Each number is 500 + 25 x the weight over its row's rms, rounded and kept within 0 to 999. Layers, rows and columns count from 0. Numbers have three digits each. The size before them is the row's rms in percent of the matrix's.

# layer 4 attention output, 96x96, rms 0.121, rows 73-95, columns 0-95
102:551498516500482505481478480497535481489494526516491497461500489492490489516495482513504474508465509445465502462532490523526470509515483527457550471464550480506489467473479534490491527522535554468525484429537489508496525495477481506509522485496500458529511508528494484474480457521528483503
100:452504451477452508538485550493472473536515497509475505460525490515481513494526489504512493485505484512533551517528514536425481502500490490488478519519464494508475468511535515534516463487457514524531502461521466481481526505495522484481522482501454487516503487502474527458473514488517526500
102:525516483477503492497498477499486478496530497472547496490492514476527462529527493526486515488537530519470509527478492509560501481538469511513558479497517480522488540500536472577511495498497465453534499543474503521518545500493511537496542483483482510494485482477521523492510469484498550477
102:513475516533470528533455511442504540523511456499470470498514497501489487520479534536519561477484494549523527518461533516519557527477529550536471506517538488542524497469516485515499495470489476508496490485502478517490519512475491476460495509513526535487497515476485476497516474486497489490
095:542496482505507459488525513521490512460522485497470505521505493506452517513487512491424507522492503512506487488501487486473501455437507560465463517457517464488552511432500516496498504568502509475482500491516523503484477482495536496473519512495497498476470500508494472466495481515462489499
103:507469490564502471488533511506474529489542467504502497510505502469485528535478468478498478473521514509562491486489532450472484487568501484535466494475505489518514543461492487533515481497531530484500489452446520508526524485510476500489533499535506504524485537486484503519512533470495484495
090:540502514512504547516497499512509498501494474480492535505471464489509507495540498450516484501542437501540494539484513508485472497472510540516499481521477566494511534501556473523473506498518548501501494500501473537515463484534454490460501511528528506493542511476477469481505516483471485464
101:473487543496520506495520504511481499504519517510520519497492487541515535509477504487541514492508464413523494455470459469526524538545497531467458503481449492551497491509459511511484483487509504529500520493461506495496498520485474520462494530520524541505468483493487490475532518469473495533
096:509505495454483517534511511520483481518538505484505517509474508531513492490517512497502484488492509494476467511500432497514484545517482515515527499488535444526485508509597456471467517490556505524463508546527478484497468464507498496480458539518489478521468491473491495504515515516517485497
102:512485499503479526499513509561526489522506521482477478546488518447516520511487490483504481514485484508481549501489497482516496506526491501491466503542530460509529497472466529459456461528486526476484506467560504495515470468477516506537487534527498493495484558510504448507531522544532510486
086:441492499498490535497522511494503491517487506521528542478492488501461512462478513496483517500502487510519517521447492519552537464510567495534532512465467530476471560497511522456509528467476525539460491504499500512485478481531498470448505465488486502470511508475486501471526510527485501501
094:516500474460497503520523501507471490539499508479483456520540514543492531494542515502488509492481475473569512529532496473546536538477503492512462456495494555512473516457443499514474504504502506461517479480494466474480498523496535500475463529513489499468467520485473507491484494527486475511
096:507495520516533504529504502515510503464470505481536492549533501504507523523512496506513493517523548542486497524482460491471546534487554473510539473550513518532499493527507504454496496473499441474463477517503510496513538452500489508523500504510564467489475510528473467497512490483530521479
106:514475469521575469495456474478508524484500520528503499516486490499475513529505521515515476527547515483489473509522496537480496505470499492561512468548444440526477481518497543494534476554477481492487503482472530506500541518474498514509480497506477479515474519508519471512481508490488528476
092:508519505473461498515491506509478479502474539494495510472508504509459521497500504477497492483512544540476538583519470504532516472476478489485447525496518497494534486477557522493522501532497495481484486508486492494535471496437561533516491515507475462461449471528501490515512500494508516493
101:521496474492496497518488512524503482494521466494515506501455476522502521501496472485564497520537487488521466488474467534512492462498480511511551424511433517480523436482550492526472473541538539507482493487507504513501480489530486501488524477500490512532525493475463513517492476499475496484
108:497481526503494467497506512519498517498499507517470499491530500520472500503491488533462547498506510514481541506503527491463460432505536468494499486580503560497480525447496460438510512457458498485516488491478517485522523487512454529516522514532485512511499495496499491508478495541482468497
090:490506487475473513528475510497520480526538488523507488525533456454508509479501478478531486500505477532505549502476528528557490507485512481545508461480460517498556481481463445495499488466482523525492492500535498531508478520488482472509520497507521491502560504455474540514498477469501462478
093:451477501492490494491512515516491528512479497515489510473490500483529506492504550515514458505492464497520518486494530473475523513512505552479469554480474477461487495513579472548481519490480468531510465503517480501482517448530461463525522481503547497497525534515507499474485500481508538538
091:484487459490484494512532505517486464543515523454482483503512480528486465528510512490478509478485536521578505507495466463511502508488518487529486527538508493553495494495528557503518492560486536482507513480523481477480527509500526485488465528535456476512485490481523483498501525556512519472
094:532491469450479515501484504469489499504546497513510506516484499457541456508537526499497509472489530523493503528491562468531472497530459493540525550487499539498532517512493474484554520477535464498523497542484500493523479510515502480506508472478482530464539493495515536531483512513506529534
087:487495496504568469497466512483505479462492522511490554496521463490479509472509515500485500549472547460505467508499483507477494493503582470514503533532509532538506488530534553490505497525543513483488507513489513500502463518478519502475465520465513506506547496534514504500481455514497484492
106:448491543510511549533503508527527506476476469523480489492546515523473520499464509495487529514478489508515526536429444465499482514507572497501488504487523516484491509462484475538487507531501458484520478500493461487512514487500504489524493512523541511492525519494493467542487486511485455526